{"hidden_act": "gelu", "final_lr_fraction": 0.0, "max_steps": 3272}
Each number is 128 + 24 x the weight over its row's rms, rounded and kept within 0 to 255. Layers, rows and columns count from 0. Numbers have three digits each. The size before them is the row's rms in percent of the matrix's.

# v: layer 10 attention value, 64x160, rms 0.0388, rows 18-63, columns 80-159
# o: layer 10 attention output (transposed), 128x160, rms 0.0476, rows 18-63,82-127, columns 80-159
# up: layer 10 MLP up, 640x160, rms 0.0551, rows 0-12, columns 80-159
# down: layer 10 MLP down (transposed), 640x160, rms 0.0552, rows 0-11, columns 80-159
v18 090:179127128113118135143107079106144149141125104145158112119106135132117088094102160150178124079114099133099101106144158135165125134095153138136107161112101113138129157119142121116123110137146127137133118136166145104084112134104115159135067103
o18 104:133127073131168129134146094106126106127119144143120123075124119116165122173135138109149123088105130137144159134122118105149115123142148099122126111137188136120127153091111138138126112070116124107102139148099144168117175161096136158117114148
o82 080:124139173157144112138124130134105088128137135120111107150155118127133138117142140100101141196116151125139111088113123097105150160172130148167143101150112128137110136123157101131088141124130136144101094111086104075113113127172165113076127138
v19 102:074117125171111095126146149124149180128163149113176070084098125135172142142148148115106093158122091137102140121112128107098111160144097190161128101133116155110109158161136140105105129189141097182111137159108149122128089097144136130154119135
o19 111:142158123175173136136135156085135122097110142153107116139126135109080076154183097110156125134141130164135073168126148113162137117117097157085100152111151126112097121168107109141138136128098118166114109137122134137088059130112103134120154124
o83 088:158131105102138155097117126140137123137113108121125136115105144140152141105098103153164126136117174114142139134156099137114147134131169078154104110106149108152145139119136107142143102100164189135137127122169121107167140135111133159130124181
v20 100:062167091110136161149152125104119132123140147123172117138125157121108134150150137109141133132135116128137102159110108120108165101198139143159137124133176074103142126120182145135181145121134129124078119141144101108124147076161142091107115133
o20 113:116175125118076132155181126132126138110134122104137124123129109136103190149139095127162120117137123100161159121092091123119151125158142103157091131098119106169108138103133150081126124136122118169101130127103112111155084156175132116150097112
o84 084:176099142136150150090089132112145123145139124158123103129165118127161147155141154140126090166131149160051159108146137154134117149068124134101098139138099200124142136145103117149121139131113158116125115120131147165111146095095152119115123114
v21 098:111115124069116182138158117168127113143146079121149097110117128158113130163094151092155108146087104141148132109102087127136126144148144103126123147151092120094144138145102161145080138119123119153115117095107098131129092139118106170124088107
o21 109:132160139115092123123138106159103164131144089144118157166122139162119139153100141117136155141111132126093124153093140178171092116110133138134121156104120114117120116125134138144130157131099141152151151115123114092155092151079120125167147113
o85 085:159122111146122132139083105124123119112097159163124165159158131153161130113113110108084093143140105130141118089138127101083183134133145142126113105105123136135150148126135138126127101110114124099147135130156141147135120107118150098113135110
v22 103:109174124113134156129131119129150154156114112124150105192123084145109118120153101142131097105132151125138142129141150130086109127108125126122168125133184068163091127141111137189164139107156119099141147120132183104134140139117097113138102089
o22 119:086112094128102127121102132106152170091126130081140118142135155140084125103098066160124139122105135117097147156080135111140118129135147135137125141130113069131108158118133100098127118103159150133160128134135125162147183147135070122120151147
o86 083:160109145151121127162154142137090111153138151162112162128132117141128091147165167107142140126169103186154101095134101128144150094095107103130103161131099169128149110110117127101127141163119113116108121121112095124115128133108153126109122129
v23 096:106119131121139083117145130104132132160097100093133111150147155122101075152159104149104109129131121118149085125083144129137116146086111136145126133123105104157108133131126170123178135120104145132123146104174067106123111138088127163160155133
o23 110:112129132099113123114159116086154136093148143143124141141085159080070131174128122112151153083109083147142147142111132162160107101119106124095134110078132168101156132105093144103144124146161099079143108145126137127156100136092110132128146125
o87 092:130129138158138134139143125118116138121155085128139103130103075141123104103112155139126201167150146131113129132142137120121110147150145103132152152190139093138115096124118086135078154108118119115141126117109142145108168089196130102108122128
v24 095:148157155102162146153119153167122133143104107115146107126145121110170114136124128145174092117142131134156128145164114103150152165121159103154117083132133152119121101150110148143158127112131140117125101142067142128100110091096104143142148103
o24 109:141184120133153176145146132142111150111185110153121145146133116176110101117105083078147128105134098122133159149173148139109166118130115119176126104142147145115170163160148089140142151079113178121162143103133152145165131131157099160108170117
o88 083:109120134105089095090112139093101090127119151121121111126113085151122138094126142151130153118101166166093170121115110138122123124157134170100151156102141104132113151123108126110131122137149105139082121157164088116148118120145130099145107184
v25 108:119117121169106161127178136128104086129130092120136108149115097150143172128107139153135138092130132127096142108159129136145097083131155120150140138138118105100175198131118098135148131148096103144082157085153151091185130100122094093152137103
o25 119:086126158104075140098107112106125146136106155125081121082163128162086135106103137137145163129113117114050128124122118132121142109138145131131083112157161123124123134138132097108167183125095064146169135120093151112147118112121107106096082131
o89 086:143151075130168130132147172153100135109145132116109105089142145099153108122148151139092110152148129131119121170151153112128106112107088148140148078134086166152095104112143145158077133128138181102086092188139134172127119152136170151122162137
v26 101:115129097141160161169108122126127130107121131110155091130122061132119080109160136170114147113091126187135083072120137119120094108116141124168143122104141073128109145093130145133114128118106075107130137105133100154143178124140148121117136090
o26 114:157155112086125100150125177086171104117135133130122083124127135171135124131109147114078127132130121121125123142095112101136073121144110076137128130151148166159121087097099085144084151118118114117141149147116161112125079132156146147146134141
o90 082:129141138124115136102142069190137107136163130114076176115093132153160149124093093063124147126164160125126130129158133128119144176094105134135104180136116141102167125146115149146176116129138153125137096176112108137135149166098111112140132129
v27 096:136124119143136115112153143122160157127157108156134115155134138112107127122134077134132132114099140135089130082126129181111157154116108136110101125107126161171107116129163136167090132147114154107144101095110109129149181145149112082133122118
o27 113:118142108146113166129161145160135127130076133145087078125118137130103118129162114136144137168110135136125131111125125159106147157159141140095148157142089138153103140133112094161118151163152189116178113200103131138158153138116172147132129148
o91 085:125137112129130114139106092142137119142120125102161137109123141130177100154110151119153111151107105160146098142178153103174085093135110108156146128124175104108177130123120104105158127121119098177091149121132130143084148123116128112109155101
v28 099:133107139106163121108134144096155068127153156085160097139098149125108187127112121141107110107154108131125159135136166134119085118136124154121098146115149158145172104118182120094101138094108126120162117124121114139129080146133121163136097145
o28 111:165153116137100148150174173119132130169097140134174146075105165146105160139120133139088163192102100107099118097115134131073145180110114138136131103099121134129209088139157187128119106131105142129113122111165165091103141107106134130125153171
o92 082:096158143156146118130089131159146144102102120170098140168155104132167085104145079130173113114110183159147084122124102128159141109138133090101136141095127099144070152173122132105126084135186115157150132121144163115163123120132142109138102100
v29 108:104117138106135136129120131144137126125109117105145128146143130155111108120111118107147111114152159139104095064139127112151172147148125147152103170179127124171121108101124103114163156151153109060141135102143138180094170109101111105126139137
o29 111:136091126125195130116185132177102132163111103134097114152123112119129140105122132091128128099121129091118127141110119108127147156122117122108152166132101114132127154101137084168135141118154125128084129146140160132129153113183149099159130185
o93 095:132165127136074121141085144101143158142178139111082133074079147132116107138183152165073106150097139168121174120135117149115080115113129102143119094111140120109115118141095162128087123115107147160115112167127143085159133137161166107172120083
v30 096:122166165164120150091137136144108123085107121176116134125184110130115098173110162082133110146109133141147157125130110127134123186122141138130183105103116088142147107150147118149137165161123137122148155154108105126085146128151107143151125116
o30 110:120124103095134119133120079136105138102125110125177134170116112158122137128099094090085081127130128143121127146143121168116128114149134104148148171167160118131160153123135129089126133144157129124179154139162109137099136106136111122107150100
o94 084:114135074140086167143136157140128154173189131104111119128108150103115152129107111167117139090121128143152127122136144105159128110101130124122081122172130136130111134126103145129116120123158126165135136123138133128170104146122143097120165153
v31 106:131156090174123153117141128152128144112100132117159137140152127141127139108126114141059090122154159138092172118117098097125148129097137122126115101165137095154141158159175108151109132098080115127143127170132127170150105153132141134145083095
o31 118:139134075176088131123100153066109116143104083088137106101144127130137155136101052123095105144089111127126141111122152123120101103069126106128118165152107160128127165168118121111128151139080134129074110151146137164129094144181153138150107112
o95 100:108099169081194094111144126100145151138172139146094123120103114113156081124127144115148159123117118119116114163137118145147118137169126134116121143105150135117079104090157123125131112120186116179149136111126136115128137089120119162114204143
v32 101:129126149118171143143142139117109133076175109129138128157089104120133121102109123163152117079120119109158115108133142137090130076135165077122125115115115163093140124097125180118151163129149080116114108143094132146127137143116099132136115111
o32 115:160124114092104137144151148117071122102126164137107131143180139114104166130153141104084141092178144143130118128104122117119135103143132146166092104096133118124133126122136135129116115137106121114145152149123147094169131139140145153150106132
o96 084:114113130140095117138148119140176145165130121144182132145137160140143098158116117110160114174082128131146157156106091125185127113153117163103146133122168109150124106136124092110165137082160104114122125076153069109168149106092133131092152137
v33 101:143148110146135117120139133126158102122114122149103106121111105073122142118124100098131170116112132164176107132137120113141136115114133128119151156136161125130158163118168120118137074099124137102087160126107106119184154154154167123134108112
o33 117:120111142131108096112126098129116144172118150102152138119115127144176053107103138144141157147131121137142127133153161076126091199107115133141167117127116138153124146118103098093126131152163117139180188132132107117125104121110153108124150088
o97 082:118135144095127148125117148165111156129123096134135108133170132115135157160149115113124123160139115108103164102108108163111138101122144081128078168103126182128109134112122127147155110146113114070141085140114126185116154147105057160108120133
v34 094:146164133149149128144156129148127108122148153118086136128164115149148112146154084126092146181124085160132110132118132122180161127175157115133138127118145114131145107162119166127095093091135132123134111124104146128095092154113118079138115180
o34 101:144132138107120130139126083111126136143130100112164109135147116153156160104124168179143117137117127135148103127127146113124085144140128090126150113105151119120141156140098134165087170126153116118122152132141092148111102102144102166141171134
o98 083:120121129103147132105117147096138157091096134158150131120083125074100086140100104138113122115110133144156168109123142124140100140109127116119104086138144124136118132090149106078145105175150146140111154123115119106127129096098199137091109086
v35 100:101135105138101146132120131137075123130156182132141090092122116145168154118170105124136126104084170092133139129117105135157105126117150143125114126179127146116129137162133114146155085130154123130129137166163126150136167157126129120103108144
o35 105:129171123182140137155171135176129126125118147138130132110138132134140112090166124181126109139146180116084090148140120074127145142130149127118109112086169080142130121091168127141139091146143109143114101124163051136154114136145131097166114144
o99 095:126106142137146130091148125067151119124152095094121185121076104123086102164067150106124138114146079144126142118137178149114154112131130147139139191142102161148116113109100132165126168167101107120147138128113158153136130083138134139140161131
v36 097:141114117130147074121103159159140102142116114137127130098151146160136134126081173128138147107152149145171130110165108121148135093090119174083120133128117117130145138131125125114132114085164139118149070139131113103139137128108099062095114106
o36 106:140134116131066105127116141173138122096119131173155149115120168116118137104154133113091121098092162125118117104117173139101107137114121123133123160173168147111181098121105109099111154122089184117113138103144110092120153117090147159112105144
o100 083:157114142110121158189160092134097128149134158114175129140121119096105129170146125128147102146175112097096137168120109091136129164155117098133144119113103118101093111092153131166138142181099119073124147131146144178115128149132115176120146120
v37 101:141105159120125154103179158159120129122125126117107159117145116107118150097100142130156105116087099122151144156128120114118095132142127155133130106183096112126133146117111178150116153103074085175149119147142129148114140188109096155153141143
o37 105:125114128148145126153109147120103084132138129111123132154142097124115119142142139109099061120129103146129137128117126147141105127139131147112127094138174096128136097137123161117145154118123123160150139123132085192141149114126139135156134144
o101 090:116141102148139106143125086125123151114146120178127088147073159147137125138166115132105155107131121125146096152142128124121183101123138083106148168093098152098123150141112098132120092165102174129147141140141148091152120102142171130095123113
v38 101:172133146147141139150192107135143127130133160172141146135119175118092133138132147068121098133148121155135091141172126120122110145126131107158145105179146137110102123141115212121111074105085165127130110113132152118133150113130099072122131152
o38 117:139120153148144130139104093130104135178142140128163136148142163103125084124174135089091105165119130100109162121119112116118082124128057165107106133105120156132123122167125168125121135157129141157122184113158131107149109150172127122104109107
o102 085:136148108110096131159098147170117174109125121094135123112144109180141167113093141146146145142110143110180140119162126113164179143159148151128143117118127102154137127097144060121154151113127140114145136136080104166129150112136136155166129129
v39 094:109119107101104128085161103143145120140155127076075139165166148142119124149124146099167124105141116126145135144148114126151122103113124093116105133113094136105136122154124110131136075141167130134162169120108113139140090122121134144151141161
o39 099:130105154093116143113106114138107175153156101117127142151131113074133122105117107098108157150170123129143164094169115152125131115125114126077123141084087143100150132165125135119144129102122138094131139166093145153118102115093145129131136178
o103 099:138124151160093135187108135158125031084108143129144128078108148139162141120120113136086095143108150117092102147082159113128116129146134140162126125164145107156112112126093111153119161160111118129149107119107103084116155105130111125123130089
v40 102:098109121099132102145148096141126062152116122135107132101146103123145135088143151126126103141125129138125156129159120159123142124108108104130099126121128175111127122109137134137136172126122098130131109198156132106148136089174139111146108142
o40 109:155121132176097080084131128167096101101126127106145123130132120131157143137136184095122147167138133162171129132135107129155125112139134127117142120161110120156153095169143091132149125124109157135135125123121118104127139123163107095132166155
o104 085:163113159132131136140127150130130177110143081136114138185133135113091130107107146151118164117164105124147130141104116137095107133158138159131154136135118119123129100117130123112107153115130101090096143096124108179123144144069119144077124127
v41 099:128130138137111162136133140146091173119132107097172154117157122106151094049087164098153166128119128090147130113116186067086100151111132128125139151156132136165122134124130134124117110150106124121123122149158121130138139164092144103133155144
o41 114:075137125160090123126133125096126136164128110121124132122131149102129085094106148158131152118165152071126186155120137141158148147063134135130100112133119158128117102068130106124104121135164140120136087158117100154084171131088106094109166150
o105 087:129120094115171085124084101169127115126116136155150106123127118175142189172126124112096087132153128162096118172173115164160176123143152106127142114118117101133160122175114132147149145152121129125123140113101145143130100118133113155194127118
v42 103:124116161148123110101081152084126112149089120092129132125116150131131126142099131145156111171087146132102153111160127125170162142116147120092118110142116102125132114117159122126074124170187099110124096111139153128125170097144098146114111136
o42 118:114126120155097116087090135155143107173124137154105170117162082122122108128133109133102111127067124101100108128145136123120170108114111131128142112148117084117120124074142122122107109104140131129153102121145137083124134112179143129129094153
o106 087:117131119120139139159158116091109136096160142115155118130119147098165127106164114117136135136150142138115090114155135182137059155143099143138153146114145167166158193204136115101148157080129132099122151143096114123147124160069118148157140109
v43 100:132094093099155112103115165127168144126113147160154162122156115094105139097140129159101115119117117103100128116096142108116150110127150128108102107126074143144130126110152173128154129116115137168073098105144113146087106125111135130124097106
o43 114:154132107151164138148094138129127148156170175145141151104135074117119183121115119113154077103141116126151167132130114111136120093150159123135112129147097150104135105159162134163133126145100162096113100109171136168122118119154154124095108120
o107 093:132151142121118116135153132157094093151086086085143121126152153132142068143109109102132156112129130151113103176127143144127111167120096126117127150094157135143090166138109102097116127152134107118187151122091120110148167140074102146155135156
v44 107:108127132113156097082155138139133103147105155131107163063126109101170159136147174093186142112122109147134107134116160079147115126082144110117162127159112127158157071151123132123161148140138134128113119140080161107145110095136097123119096109
o44 124:109161143109115134101159134224148116150151132137151143103108127112101158125084131126150077115125100138119147157144142108082146146138131129129098171139092131160122097135113110098128153118145128125121110150106137154105135159089064122118125130
o108 084:132103124136097147143117101057113116074118149125143134176174130171120121118126091134077162130132151094115129077124126157148140114106132118092137139092157130115106121099137134138103108122099129092149146120154087107151128128129126143104139129
v45 101:164115086166155102124113154111101128104180103146176123131148107134146122148142105160155142132136130163116114134140114107083124112108156173103170138184161115142097128139099115168146130099139162084122142120137132111129138132133124126112147135
o45 110:089175109114116153113116140085168094124155116134101112130131103105138081110103091113105094108094109128130110175090100127121101106173131128134146107139100110099088159116104103119121107123165127154126160139115123133158155146112110105169167126
o109 081:126109178101120118158154122136134187138074173110128165144098153089106151131127148113103153136102145110114161113155160134179151150139121111137088151090111109154116085132126184113124146155124119134109125112146149127162104102140155139106093129
v46 104:097101181134140109159106088112104096141140161113171103117144124151136156137144126091148150135154120117141170130136119155122107116156173165171116137144116124121149083118123113156138167153134113121142160114128132144139129136151159143113137092
o46 118:146093139152177148131122166069118125107147147118142120144111112130125144125115152172152171077125116110151098132106091104110117111133186152146096155120130108095160078127091159111159123151136108119128129124156125132100146127114085121141105157
o110 091:100147123108099149112125126145185140132072107154096127145140137151128131129123123156137093150114144107110134142112172092149144152113079080065143126106161143144103145127116105110100122102117150138114115120110123123152096129118130111123137154
v47 098:102159155128174130116158140110147098180138107113157125092105116125123125082129129133114137109106104079151142076120092121149132134155131190115145141107105164122102125127145114110103135164121167163138108123158161167100100108083160138133101133
o47 108:111132129146141136114135177095153161147102106134118132133153166087140144138116093091139131138142066116123100114145159107104110144101149121138192107123141163143113077149121165143116121154129146168169093117163130177102092128132133114158149153
o111 091:135115148132064125123135097144106122091159131125144148139163117152106130126107161130138096082107153154169157129114088142114123140099151132141088126151119138114166135135138096146183149096125097096109171140132128083144120134156106134120118114
v48 099:099131090149162102140124090146099107147147148171127127112117143122099099122134097109122121141124158082137133147107105094134100133131151130156102139102145137084157138096189106178114111122133124110115125092145107119152098111135116128113152142
o48 110:169133166132090175132134127165114103128097137150100157171130100158101078167136169132164134179157126133112123131120118142145143131100155111138109107167151168112163127122130138125101133142161134156107089116164101159082113151118103132113129164
o112 088:131122146119109107115159120128169157154174139074100108083122138124157154107129117109134132107101138148119107114154150103112132113142096162137131149112149102194077124134091093131122149103131126132144128154113149160101152119119118141127130104
v49 097:127133132144141115085152114117111138138122101098111141111125135094104137122156088117165096163106141158124113113155168142121120121146187158108145138174162111113073145130105146097151113117107101163124124127154066142134096133164133117108092126
o49 106:118134143144148131151123136111122107153145090117163150128130093113085137120146150156093091148113093146139148147124146118159154156156129090103135073095117121117149156157120120126154159154121112152133111101144115148166104106136118152163159117
o113 078:116134113113113081177098180107155121118141141121130123215114132155135092152122126120138174109136113089168069107076103111107129143103157134149126125098112112153151134118151117139122115124114182092150139109110136162086144102091128120130122120
v50 101:137119096135126134137107097136142170113127131150127095084103164147152165130150149119143098180068095178124125097156126168113114143153144124139133137111147124157095130102124116147141174112128162079116147139151116108131128125140091154112105148
o50 115:120131146139176114141108124151129153162117113131085146130112122137106159167115160142132109170101160137124077193100137183129110124131159138123123164134111111167127142114121110147144115089145125183103126171102110112135079141111143128133141103
o114 087:128125158116129142107142149140124093117133141158124121146149118115149095128160124143128169104144091116114183119091116118131154101144106129122158108157109164116162112157150108108125112134111130121142078107164155150117136104170116096148141130
v51 092:166129158134069154081092113151093132139157147131130134147161120156085159139175091146131102115151124107197147117126103154157142087126118133117115133120114134168113108091145095141151102138119098080093085125135110101102122104128098139156138160
o51 107:124063113087129140094141169152107175120089169161108115156142110142129175132163101113176124140150117091156144151160100152125119118081158127168108116126125124124132117118105133141100096133124076129138144115149118115089131129129106118095146121
o115 083:085142122133164120168125104081136112166142133121106124141099111086137087117135101125103143121103129128090145116116114116078101157175103148089158136150104101113158130087130137107109126123141149171139176107098142130105136118116156093148132114
v52 105:128119100147132133138138109099133096114107138065148106125151129160160120159151112172121126178150138149123117099104111124134103138126154153122086120133131098128107113165136130142124145133172114164080159110060124119171106180139108121132151100
o52 120:160145145132153169140149132106147117088162145116172113127088167139134108128090105133123159127127120130113127132093116141150125139154129116129055191111105127115115162145124117112096139136125125101128103096128144077099128109128123127105115184
o116 093:118092082139143097117110142075145130136127104164133160104116096105098136141081136126157095099100093131147141133135138121113105124128137094100148118118117142118135101100125109140177117122125131121142132107141104138143154142111139145124103110
v53 096:136096099138122176104114130132081134120115133138149127146104131164150170134107122098137120094141110126111160094118136161099129104185086112100074142154133173110101098167155139105102165100153144137160134152126139112123139128124096121113124131
o53 106:147171084142172111134175123152108162118126164121150112118139115170130114105136085104096140148116137101097125115111100170106146149153153110123139074116105133157127146118115168149122131122141116168125114105183103092165127129123162122135113131
o117 074:159130144145102138154105127104137118149105131118115141119142079117110134117141161167118125167143137102153120128180148090148156161059134118146116156071165104144138112133129141129122072155113093095129142118095122132128120121137140177120200113
v54 101:159132144099142124159149169146148103097155129147131147161143148153112151114141139126091110154118093121127093091140107108137123126124152128134118095148121104094150139112147126132115102149147126173119091109145170079110133145135141127129127115
o54 113:137133163121114130145110108093131169116105125094107093095144149187095129070133151105133098153103120164130111141119107126119154141131128130165145117130156094117158118167105143152147173119107100078111147146127115153057183102144131155117106088
o118 078:126123074146155102122140099128129157121097131161121124132143127120155118143143166125107109131111116119093112150148141147159092108135090102060142163073124117176092126118143119136144132146061181151149155118117113206154080111099093130133133122
v55 109:124126108136137168133122157101162150110165125133158161116121115115150125101142130140118079158127114130145119149160165096136101117128091140119139093159120121118115126119107099159131116151126115096126158125141162132142113090106107122174141125
o55 110:115133120103174140130121134076131140106130134106078125087139132102103111114152055120089121151165136092103149134159140148126170162145107146116109132130150141153112106094134128120112126120141158160164144132157155151098129129113126157104175179
o119 099:133094136106111141138129147173105163121122138159133078146152167114106158108134166125134108116102114112101128111134100136138113121154126128136114114125089105129104153136127113107127153149110103105097117100087094156138157114170124144129109150
v56 100:119117147132126136095153170161175142165176116118091100127106151138154126109144120110142109139096110106094122131098117135134113149134096131117124119140100130175116124075137104147114118146126163157150137165145145115172111102197104108209123085
o56 112:119141146133107165120112165175162127125096087106064114092078136125109132132136139136119123144106134120105124127116129117114124125116131127104133166126129113151134154136128141138149121129080142116135084142158212148094149139093143146156160095
o120 089:123125076130130118162150114079072112120163117138204113159122105121139163123107130125152147105142105127125142105165138123130132174104148158172131103124133106084133122167125113112141148150134113137084150100123090123123137113105139142095094167
v57 100:164130121146134156149124132137133141115097122136100136119210102183079139140191155110141107174140103108166129143093132172100136098100143152121109182134112130148118109106147103105159127111110118157104126151118160095126128113160169109117105115
o57 116:160094125132121094078120135102109141116124154146135139102112119125117129165153132136186081089140113173101201132115128111125160125125129162100149153129100117146160100128128154140095142099173086119098138155147110107114144140148089157125127079
o121 082:066144143102118133150129130147142099144115113126123124139087144126162136127065124106096100098091162104145097092111124134117140136111138091157139114105140147053139160135142131155168119136113149122135134102124106149107102141066158101117114140
v58 103:133106112123152118107109149170074106106111164117137106124125136139094148116145126115141128147143121154135094103134146110153128146141120165127065138099135096144118122163110139129145143120116184139120120122135115124148133130139152143068133123
o58 110:142152145109151106113103145180106144149132141131126106144099132166130118104125160146194128100133122135118110150136118119138131129099125069145100093140100129113164114144102137146106131136180138151129125173149158121108148157165131111130149098
o122 091:104110108151142172164146117051171124133131092100141174153128124101188097134072114089081138115113112080117134139129172131140139091141124123154160151144126133160114141117121143146143115120146091137135098126126113147115097112122083128150110120
v59 100:171115163120107121100156119137144118162167099126093141113133130177103106096106123125132118097104082180107155123118125118151157140138164113197161134152101099112137138111165148135107133151121122096101111120103153125150152136148104088084124110
o59 110:146083113103125163084122086164110098143129130178142081131116162103087118149101140107140159098150116159130109135123133123141127154169139118151119144137132140142166166155114098131096156124109118122111151162152136147137154135153138095097140154
o123 088:083161113175170111145124135066119149103078139119138114111163069123127114168156146154148163134111143110155110112127138120107100116110118169116140094155155148117127101084153146095160120128095140116135137117136103159100095109124136140147103114
v60 102:148095116103061181127171100116153138147107168118138146109136154133147133149126096128115127157138141117152107111134115134097099167145081145132153100127095138125160142131142138097131188127128104147107112140146150119133097124142147108143144152
o60 110:134137135109136140141147133129115154123118134103119189136131171157087177150141106095150098123127132135162147167155112171119117119125107171078136131150193124136099084119131149092181134083144124112150125128160121138121092158129133131138117169
o124 094:147155091178160121097084141089179104100114131133169119112105134117107082093092144134144145128144121125111115121150132111157153131134166115164095112100091117132134147152104115138120102119126150153123135106111119132121151126113131165127096104
v61 102:132123127136115146157188132146152162129144141155125152107148159101165116153145140119085138146159110120158125153117088121158126131173118144167124109151157136118121140085121162114155092099135151118138153176129118110174131094114112121102082087
o61 108:110098130123090133138185099072114118106136095106070123112153159143141093122115131103162138121109143131106156094151149114116102115123105112142112166089104176133133151143152151107126142107145107181129127144191073143138110160189119158135131124
o125 086:143130124136169135104083167110106119139120099116201116114118116107092128109133099167150117096129108142148110122125132082125154122110137087146116104128141099151145118137116124140088143157111156146114117075079146149134119133155160155096134126
v62 094:119145095130129110138126167159129174152134085140118149126120124176177174135126132092149118134140127116085125153147090082081122139116151152152105115126125133107160104145104118146116128121126133135100140097121111093145151090114120124136110109
o62 107:121118146136102174163111119150108130116138106121124125142105131171157146106101145080135067127101122092102071140152112130137090125116147111140103094143092103168100125139107123112127100114097119155105144113114093175136130152065088097148124152
o126 091:111144126104142130100144129132153108114116129097118107119130128090131119152119105173136156144140137148135142106109144113166118110109114141103153130144136151098115143084144150119163160133126136080151113128145166146101113091142160120125120119
v63 098:147145119130133150137129155128103120197161067135160116096135147111126078119154171189133133121120146135117129164135139115097172138113111111110074120113140120119098171124115175133154120138167127087132168102130168074143108138126175169141117090
o63 108:108161132167090111121179142107146122133150137098057138119132145114107106157116128099101158102110127172176129116174128093152128119130157112165081147135167140095104142089100135103135103117107162122103113127154121151116136116116174132097149135
o127 087:112115103095083146149112143127099142089135163126142167122144130148137139144112133133141158098150102067143134094101135127135131103160146125125164165122081145154151083115157071118134154093133114161150116108087106133154131153116098095131092128
up0 099:127139109114104127146173100186144108146156132101139160161139123100104130148104156091112080086127124152121142143091138109136154156097131138137117113179140172131135097100131170113114100112106133110123117109115086144122104121081121151099151110
down0 098:096182133139119124120145091148158135156117109066127138129078113108105100118120095118112134141124083138129107125136134130137107119120134131170117069107168111133134145116143132163103131132150154123139148115107138114148143117087087106055152154
up1 111:123132132126104122144118115103121128107167166126116132112138124148142115109104110136134084135118169132148137130153135156132138123134113134098100157123180114172150122162127149145188098100120135063150117144162156135126098143136110079106158166
down1 111:130106128143097130148108142097111119162136169152126131124113112142135087096136067127105087136108160122161117162129144106161085137142093125120114121129132127166126171126167138136169124131111144113136167114124139109132100143123088115109123112
up2 094:145123097137155078085089120123110069116121099107192129122124122137134098174140132115103126118143131111102182115183138124118101144083150096114168129191075133116146141102155143136137147145143134119114129140151131164129137136119097117085099122
down2 089:080115127155143121159100165111115133148097139169136161170106152134100132120139118163097143113111175110133105133155100108156150144079149142119111143141115126175116125165110188117131144147147111143161113086143072102132152093112099119179109120
up3 104:117140128121162180156097134123110151133172118137129159135088155126123112110134157140136150135126121136158125105132125174104135114147137142144134118146103159174164091112106148116147156142128103106133093165126139138066148100187160110067156137
down3 101:155145114115097165119144114139112156099145107110140142120137177129111079168091083166115114138119111124126078159177159120129139146120113153123082139142109132138122133145124145155154133150130151136071148137133125081204144142158119119085102100
up4 090:126113085138138096087142140132136150124087096127137167149106141127134091179146119090116137105132111137147107087121082155177147121125113133142108110132121129138135168123172122105143116129140148156167128106113099108179123114055145130136173134
down4 090:182134169122125125146126143114088130130139133093093130124100129117135135087122165159114107136147134142121112176111095138165150171143146138149121128160125142125117093141109147117128131107103126080146134121092125141108117121144128122141144159
up5 107:148084137129128150120114094140093164188114105111159134148164127104122134117138156139128130166128090103148131088146142126145163148133179137184167137123132135089176114171116121130117118150149137153107126118167163176107081116157103136156153140
down5 101:158178130154113100116119116117184178176111133122163127125139158155082159147120116128117118129094171106137096127116135108151154127109149148176132123143165167118148183100101170133129115107100123167087107126158138164126103137138125100132127128
up6 087:169132125154132143103111104131151119118136134097130112128116113162108131142207119115086119114115098162159114164129116093136158158090101104112153129114161060084140146115121119094104141123140084095129121093122098113113129164192095116144133143
down6 088:104094158127123117163151129133121123133111094140116117133182131080145151117111141109147116108124109137089141107086136127144184120113136137141136092122113178167107146144131150108158114131128160149120120158182126109175142118084161120156124123
up7 100:101126110133157105095128106132086176128153129146113150110142156110086147093148079137123120115117128111160155123123106160109114146132167091131150118122108117180132120167132136162114140102148128123090116115162128145137132077104124106111118195
down7 101:129156142117135142127147140139137098131095174144091170143166122109173150099099130163102171125154135102107133120094158147106082159141107093115105153120150130094163168138132158141132142098105112130153142168115129137112106115122143136113158079
up8 092:104097143177116114166127105138117107112126095120151143115099135119147145124108149146124133140140135171101125102135156124168120168141122134126172154143110115141126143134126132151061176115112139095158120174113088143138106138106121118133130132
down8 093:115120167136140185149087123184088120101108163097097157118141104161162133145128106112056164152113135127102107090120119097109115137150138111111099108095173099113127091123138100115141096143166115128115142141124154131139128120105129117125104113
up9 097:124138128085127086141117113113115156124125115109128144128125080121146144130156100150161096090108137112096151159157111080082130147134051094114135111088137157156144106128098186090145143084138122105132143142132152139108109132142106099175155129
down9 093:137137124108152160116096125112121132161150163139096152103121134126186113123130120137127121163053124124102140107161140134141121128137131149137083090120101115126095113153168110132122109134129138141127150097138122107115103152116110128152176071
up10 097:134116128091114112151113134141134104112143153135170118155147098099089145097106109163124136113111106146105130127105142161138177170132134119112087146148107149106139094154088095093086097138102118104171146150110159144110091113168114116109191150
down10 098:115128142136157109116145163116115136142107129138129176172182134085120133118115071135163145115154092115115136114127119184119107107162156119134182132110123121137164137104153151145162090158154092125119138096165103105137163118101142147151122147
up11 109:145143138082117104151105127116136144110138117145133109104140155137134163153099148112116108117126163142093133135175127112091106134109051147149145154113156165145122117160119105148120142108149182086125132130125159099153101149137121136077085172
down11 111:183147111075120125157144112142127119063120122111123139112118126135111134105110172120088122092111154140159114135141114172138122212113107146081133132128129108110128127130116116150124120127135158163130125107141094160116102130156099175091145127
up12 107:115176127136110107110157138147108130108124130128094100175102115108142133103125114123172087141101150140119144160153117127110120147121178078137105060108133149104129099139111145124160128160143147095153114159175149152117139129133133096138094151